config.toml
head_dim = 64
vocab_size = 8192
positions = "rope"
rope_theta = 286000.0
rope_fraction = 0.75
parallel_block = false
init_std_up = 0.0178
optimizer = "adamw"
train_tokens = 649900000
max_steps = 4959
Each number is 128 + 24 x the weight over its row's rms, rounded and kept within 0 to 255. Layers, rows and columns count from 0. The size above them is the row's rms in percent of the matrix's.

# layer 7 MLP up, 640x320, rms 0.0607, rows 382-398, columns 0-63
size [ 91 106  99  97  87  91 100 108 108  98  93  94 103  80 102  97 100]
[[132 119 106 148 123 158 146 131 100 178 153 114 117  97  79 137 116 108 102 126 105 144 133 134  85 109 109 127 139 123 149 129 127  89 125 110 160 128 160 157 118 142 115 145 172 162 107 148 103 115 143 139 133  98 100 109 168 140  84 145 142  94 139 125]
 [112 142 104 110  91 133 157 107 129 126 151 106 120 163 173 116 130 106 115 135 156 158 121 134 121 177 156 124 128  87 114 139 126 116  96 174 121  99 120 158 145 137 157 148 160 126  97  88 136  98 139 117 137  79 134 145 109 150 151 136  83 107 111 143]
 [160 160 125 113 122 127 147 180 155 176 117 156 100 118  89 122 116 159 129  93 106 155 121  74 102  97 136 181 121 153 136 125 127 120 150 106 185 128 174 142 113 129 116 155 139 110 148 159 130 103 125 153 128 130 108 113 141  84 121 136 129 100 127 163]
 [112  98 144 104 133 137 139  91 106 152 122 120 125 128 107 156 138 123 138 131 126 135 189  91 119 137 135 116 123 118 166 151 170  90 158 138  79 109  86 141 129 152 117 130 150 117 134 109 121 151 123 137 103 115 104 108 161 103 145 141 117 133 183  68]
 [145 149 143 193 154 165 122 100 139 112 113  79 123 141 122 121 125 150  94 142 170 165 133 130  76  90 173 142 116 166 154 110 124 101 123 136  83 140 156 111 139 113 140 147  97  72 131 134 156 143 139 119 155 144  84 125 133 140 134 136  99  92 154 113]
 [109 114 137 134 154 147 144  88 156 125 111  78 156 158 125 165 135 138  87 137 156 126 109 167 110 144 141 121 133 110 148 139  96 165 109 100 117 111 114  79 133 136 161 108 125 101  93  79  89  53 161 127 108 142 101 125 132 141 115 143 127 125 131 161]
 [117 123 119 124 130 142 172  96 139 142 165 110 118 129 109 144 119 144 146 125 156 115 164 115 122  96 170 121 150 134 148 133 138 141 115 133 133 114 104 155 129 106 140 135 114 155 140 155 172 159 135 116 153 154 146 130 122 119 133 167 116 139 130  88]
 [167  98 113 144 128 138 146 149 134 150 148 139 165 108 160 120 109 145 126 125 100 112 103 129 120 129 134 126 116 131 113 124 140 139 102 138 109 105 159 131 132 101 164 114 156 153 141  98 133 103  85 135  80 110  95 112  94 124 104 149 133 120 141 108]
 [112 112  98 139 124 127 109 121  84 145 109 116 132 132 152 115 110 154 115 129 169 114 124  95 100 114  64 145 109 121 122 184 120 118 166 141  68 121 147  99 148 187 113 112 126 110 186 144 145 152 128 139 178 162 152 140 144 147 100  55 151 124 133 138]
 [152 144 133 135 127 140 137 125 151 188 157 114 136 144 159 175 137 118 107 132 108 137 151 115 147 180  99 138 126 148 128  99 114 114 155 143 140 115 116 128  98 120 113 156  90 175 172 142  88 167 130 106 140 124 136 121 146 161 112 104 121 134 123 158]
 [146  76 144 159 124 148 132 135 144 109 107 114 136 167 121 158 163  94  85 130 148 145 117 146 125 137 142 148 161 158 133  83 127 130 124 100 144 131  89 140 147 129 136 159 131 129 168 115 125 160 156 142 150 137 151 124 110 163 130 117 142 158  82 127]
 [ 90 117 103 166 114 135 137 141  96  93 115 161 109 146 117 119 166 125 145  94 103 149  79  99 140 138 114 126 143 158 121 135 133 120 119 108 100 119 131 107  66 145 108 129 108 145 105 107  86 125 182 158 162 130 135  99 121 136 131 115 122 139 144 168]
 [131 123  70 180 125 130 156 142 103 147 101 121 128 104 130 121 139 126 136 108  87 129 112 151 160 137 107 125 128 152 129 150 141  91 127 112 125 147 154 128 117 110  77 161  88 185 140 113  95 120 110 116 132 130  98 135 139 170 139 171 120 148 108 139]
 [130 152 158 132 156  79 132 129 128 103 106 154 175 144 144 157 121  87  85 122 140 153 134 146 163 111 132 112 138 108 149  83 163 110 143 146 134 126 102  73 148  96 138 131 122 167 164 131 120 139 112 146 120 140 100 120 128  94 119 145 126 148 135 134]
 [ 91 146 115 107 120 140 106 161 139 143 153 115 127 158 125  94 109 110 119 109 125 104 160 126 167 140 157 141 169  95 127 139  94 150 103 109 117 126 119 112  94  94 120 161 101 162 139 111 178 133 150 131 128 155 140  81 106 139 104 148 158  98  83 140]
 [105 123  84 114 146 160  96 164  96 118 132 140 109 154 107 135 110 165 118 144 118 157 187 105 116  94 116 127  99 134 110 131 124 159 130 146 161 103 105 153 149 112  96  91 157 113 125 178 105 125 115 118 160 112 148 120 102  60 116 122  92 152 136 143]
 [117 193 122 120 147 137 106 188 156 151 153 118 150 159 145 127 114  89 162 122 119 125  77 111 140 142 125 136 129 111 102  87 130 126 152  95  85  61  95 142 148 106 135 129  91 163 109 144 130 151  68 128 123 148 134 163 171 106 125 155 116 128 137 111]]
# layer 7 MLP down (transposed), 640x320, rms 0.0559, rows 382-397, columns 0-63
size [ 98  86 100 104  90  93  99  96 116  98  96  98 108  88 106  99]
[[151 165 133 144 133 123  90  98 141  82 137 134  86 157 154  94 103 113 143 139 113  98 140 132 147 123 133 152 131 125 154 116 168 147 195 185 137 130  80 145 112 100 109  98 105 133 129 126 115 148 113 135 105 145 134 143 104 133 149 117 111 121 135 142]
 [123 112 127 137 130  92 112 129 124 108 113 140 145 116 140 137 168 121 117 145 147 167 108 182 156 136 123 144 141 134 129 146  68 125 146 126 125 119 153 139 107 125 132 120 138 140 134 112 118 146 145 144 109 107 159 135 101 145 107 119 163 124 128 128]
 [158 132 156 119  98 109 125 130 138 167 145 101 117 139 159  91 113 137 140 141 158 164 132  70 104 126 148 154 118 126 188  89 185 150 135 138 142 105 154  89 153 136 126 106 187 130 143 137 142 144  95 131 120  64 157 111  84 127 108  45 113 114 135 106]
 [149 152  93 129 142 115 112 179 131 113 168 108  95 146 133 136 155 146 122 137 181 110 172 148 103 153 117 151 127  90 128 133  76 156 101 167 152 142 137  72 127 144 138 105 147 121 124  75 153 159 176 114 120 119 116 108 113 120 179 137  88 108 127 108]
 [ 84 112  93  93 113 104 138 174 129 113 140 168 143 101 164 130 133 117 147 150 109 105 130 161 135 138 109 116 139  62 108 137 115 157 139  98 140  92 140 102 120 154 138  87 152 197 104 134 134 141 120 139 139 146 136 123 152 135 119 113 151 131 132 123]
 [121 158 102 137 117  71 119 132 108 103 186 165  88 127 121 116 125  62 153  87 106  99 177 186 173 142 119 154 167 126  89 157 128 121 128  98  79 119  81 149 128  85 134 120 113 160 168 138 157 133 100 118 122 143 122 165 133 157  94 161 107 121 136  92]
 [123 122 144 110 158 133 119 120 160  82  81 138 153 120 141 129  91 123 106 153 123 140 111 159 147  98 111 136 115 103 150 136 155 107 124 158 108 102 149 131 147 126 142 129 115 135 141 126  92 124  89 115 154 164 152 142 158  82 111 116  98 117 142 134]
 [155 118 108 148 147 120 104 119 173  87  91 125  76 116 162 102  83 135  96  98 132  87 158 152 109 100 161 119 111 137 112 116 109 129  99 178 153  83 131 114 157 125 122 141  91 108 110 124 127  88 164  78  80 167 167 157  99 139 156 117 111 112 101 156]
 [125  96 138 122  79 132 125 114  96 140  83 165 127 113 105 112  81 170  93 121 124 119 127 116  72 119 110 134  89 139  99 124 100 145 132 152 111 116 154 134 121 139 136 144 129  98 129  92 129 132  99 147 133 135  96 162 160 129 159 122 178 144 115 165]
 [117 101 138 116 126 105 153 142 161 153 141 134 146 135 125 136  86 117 146 120 107 128 128 178 130 160 130  83 100 137 165 146 147 103 108 113 116 127 127 164 174 151 122 125 132 120 146 132 116 144 150 201  94 140 153 103 123 122 138 128 155 118 143 112]
 [120 137 129  88 110 153 117 133  85 155 186  88 121  86 107  99  87 131 137 129 110 125 125 101 136 120 121 116  86 160 148 176 134  96 104 114 154 153 161 154 105 156 128  64 149 147  99 130 157 103 112 123 105 118 150 140 154 107 111 138 117 162 156  98]
 [153 137 133 116 153  85 151 129 124 159 148 135 126 137 129  82 130 140 135 124  73 113 140 107 139 131 146 109 154 146 131 159 137 121 130 124  69 107  93 170 114 136 125 162 103 135 116 108 154 125 136 129 115 116 162  96 138 123 127 107 131 125 131 114]
 [117 151 177 132 117 118  97 124 142 139  83  89 126 124 166 132 105 131 126  91 130 124  91 146  85 113 126  84 123 108 118  98 158  87 122 151 126 121 105 173 147 134 158 131 149 109 119 155 119 120 108 127 166 122 118 170  95 148  83  97 125 117 103 133]
 [128 127 102 131 113 147 136 147 110 156 170  93  88 133 118 123 125 144 126 153 146 100 169  99  80 162 133 118 114 130 101 120 102 151  94 101 157 132 148 150 130 183 123 116 141 146 122 128 138 108 171 100 108 140 172 127 138 122 116 116  95  98  76 148]
 [106 115 125  93 110 113 123 137 106 135 149  63 100 160  90 113  96 166  59 150  89  88 146 161 121 147 165 166 150 126 136 143 132 137 101 122 108 153 147 112  65 148 123 155 150 140 115 158 115 163  76  81  94 146 126  85 146  85 124 125 154 119 100  94]
 [148 111 148 150 125 106 117 141 162 130 113 111 122 141 135 127 119 165 176 119 160 133 108 127 125 174 135 106  93 138 181 108 211 110 135 137 133 129 171 150  99 136 109 163 146 184 111 100  81 139  78 117  96 157 100 107 161 124 137  86 135 147 123 149]]
# layer 7 MLP gate, 640x320, rms 0.0643, rows 383-398, columns 0-63
size [107  97 101  93  87 105 110 106  95  89  93 103  92  94 105  96]
[[121 128 171 121 135 108  92 136 150 126 100 166 121  76  98 121 176 122 166 131 120 125 115 140 148 141 131 130 147 136 149 128 110 113 152 107 146 162 134 109 129 141 118 129 121 124 145 129  88 130 153 106 120 108  85 129 120 108  83 143 155 104 131 133]
 [ 75 137 101 108 148 136 146 162 147 147 108 174 129 107  90 117 164  94 134 112 109 119 103 133 134 123 137 129 117 127 120 143  83 125 137  78 129 127 138 162  79 128  88 170 138 101 144 132 132 113 149 116 119 188  59 117 140 123 129 192 162 163 110 158]
 [ 94 124 140 165 148 144 135 131 144 109 107 125 130 100 116 122  89 100 109 142 104 150 128  99 138  97 116 126 121 147 146 143 145 122 127  93 135 117 178 133 162 107 106 122 150 102 141 164  79 145 116 143 171 151 125 177 120 108  71 147 131  97 136 124]
 [126 173 105  76 137 114  98 184 103 133 156 119  91 148 106  86 126 105 137 132 116 136 130  80 153 120 163 148 138 132 128 117 155 121  98 137  99 109  88 154 140 102 164 150 130 103 184 127 162 129 122 116 124 108 106 153 150 115 135  91 103 154 130 127]
 [154 198 101  94 119  59 125 129 119  92 181 122 140 193 103 121 135 122 132  93 128 138 164 149 162 151 118 175 160 115 131 160  74 162  98 115 104 122  82 144 151  61 141 120  90 126 120 123 132 125 143 141 135 114 110 101 109 151 128 152  80 122 141 105]
 [118 145 135 126 133 161 126 116  91 168 176 132 119 145 101 131 157 155 213 116 133 119 134  91 153 116 128 129 152 118 147 141 161  95 113 134 119 112 128 141  89 106 127 115  59  98 149 145 142 118 124  90 122 130 164 167  90 127 170 105 114 110  98 132]
 [165 114 151 147 149  82 118 121  88 129 103 153 137  92 120 126 148 120 139 164  76 112 131  87 140 156 128 138 114 118 116 147 209 153 144 125  78 155  91 170 141 119 106  87 161 114 141 125  67 124 115 114 123 139  95 130 120 134 151  96 107 137 133  94]
 [141 178 122  48 126 108 123 163 136 126 150 167 150 118 188 110 130 135  98 110 126 144 170 113 110 130 107 130 121 167 183 138 134  38 121 143 147 162 144 113 117 157 124 127 175 141  95 119 132 119 121 141 112 117  97 143 140  96 142 118  93 117 130 133]
 [ 73 138 126 137 130 122 145 125  95 119 147 138 139  88 106 107 138 109 163 125 130 137 126 141  85 101 135 125 116 142 131 184 165 145 100 125 144 138 148 187 122 112 138 108 151 117  76 112 156  35 139 208 119 148  93 134 162 130 128 122 186 122 124 131]
 [117 168 108  63 138 120 115 134 153 122 103 160 101 169 126  99 147 137 142  92 141 160 142 129 139 115 114 146 143  82 117 124 135 168 140 168 131  88 120  86 137 143  74 158  90 144 131 133 156 126 133 115 136 142  99 177 165 159 178 103  81 119 150 122]
 [144 145 104 127 126 131  95 110 140 124 135 109 158 167 150 131 134 104 135 151 134 146 116 170  80 122 130 110 117 120 134 104 143 150 112 136 202 103 171 137 146 136 137  79 137  95 152 174 165 133  68 118 121 174 110 157 134 143 145 123 153 115 140 105]
 [128 143  92 154 168 156 118 168  93 131 130 148 110 125 147 107 129 144 148 135 137 116  96 111 140 150 171  90 131 145 106 132 160  96 101 113 124  91 117 141 133 116 150 109 153 149 120 121 151 120  95 158 114 145 103 112 117 138 125 122 140 178 121 119]
 [168 120 168 143  88 139 152 121 101 137 122 114 113 128 141 122 134 141 129 142 115 126 125  94 124 121 145 122 129 158  95 101 109 132 129 131 173 122 144 116 102  90 133 144 134  82 141 159 138 131 101 107 104 108 117 161  57 120  91 125 107 128 110 131]
 [134 154  84 137 151 127 151 105 162 125 138 107 174 128 138 110 141  93 150 126 165 136 121 110 136 131  76  91 114 137 146 125 125 153 171 122 139  98 163 165 145  68 144 137 141  95  93  94 148 142 121 137 157 134 125 154  74 165 151 148 103 118 112 120]
 [102 138 125 125 102 101 122 130  96 143 112 115 128 112  89 110 135 126 124 144 115 165 109 115 111 138 150 118 149 176 107 133 143 117 118 134 101 113 106  88  83  93 124 135 140 107 145 142 147 152 141 131 105 116 179 181 138 124 177 114 113 124 116 128]
 [138 142 131  86 130 104 113 115 145 127 196 149 127 130 101 137 126  87 168 138  99 144  82  77 184 198 167 121 115 106 127 105 112 115 142 107  79 120  99 123 131 151 143 100 144 158  84 119 132 167  99 129 119 149 136 120 138 109 138 142 109 159 129 113]]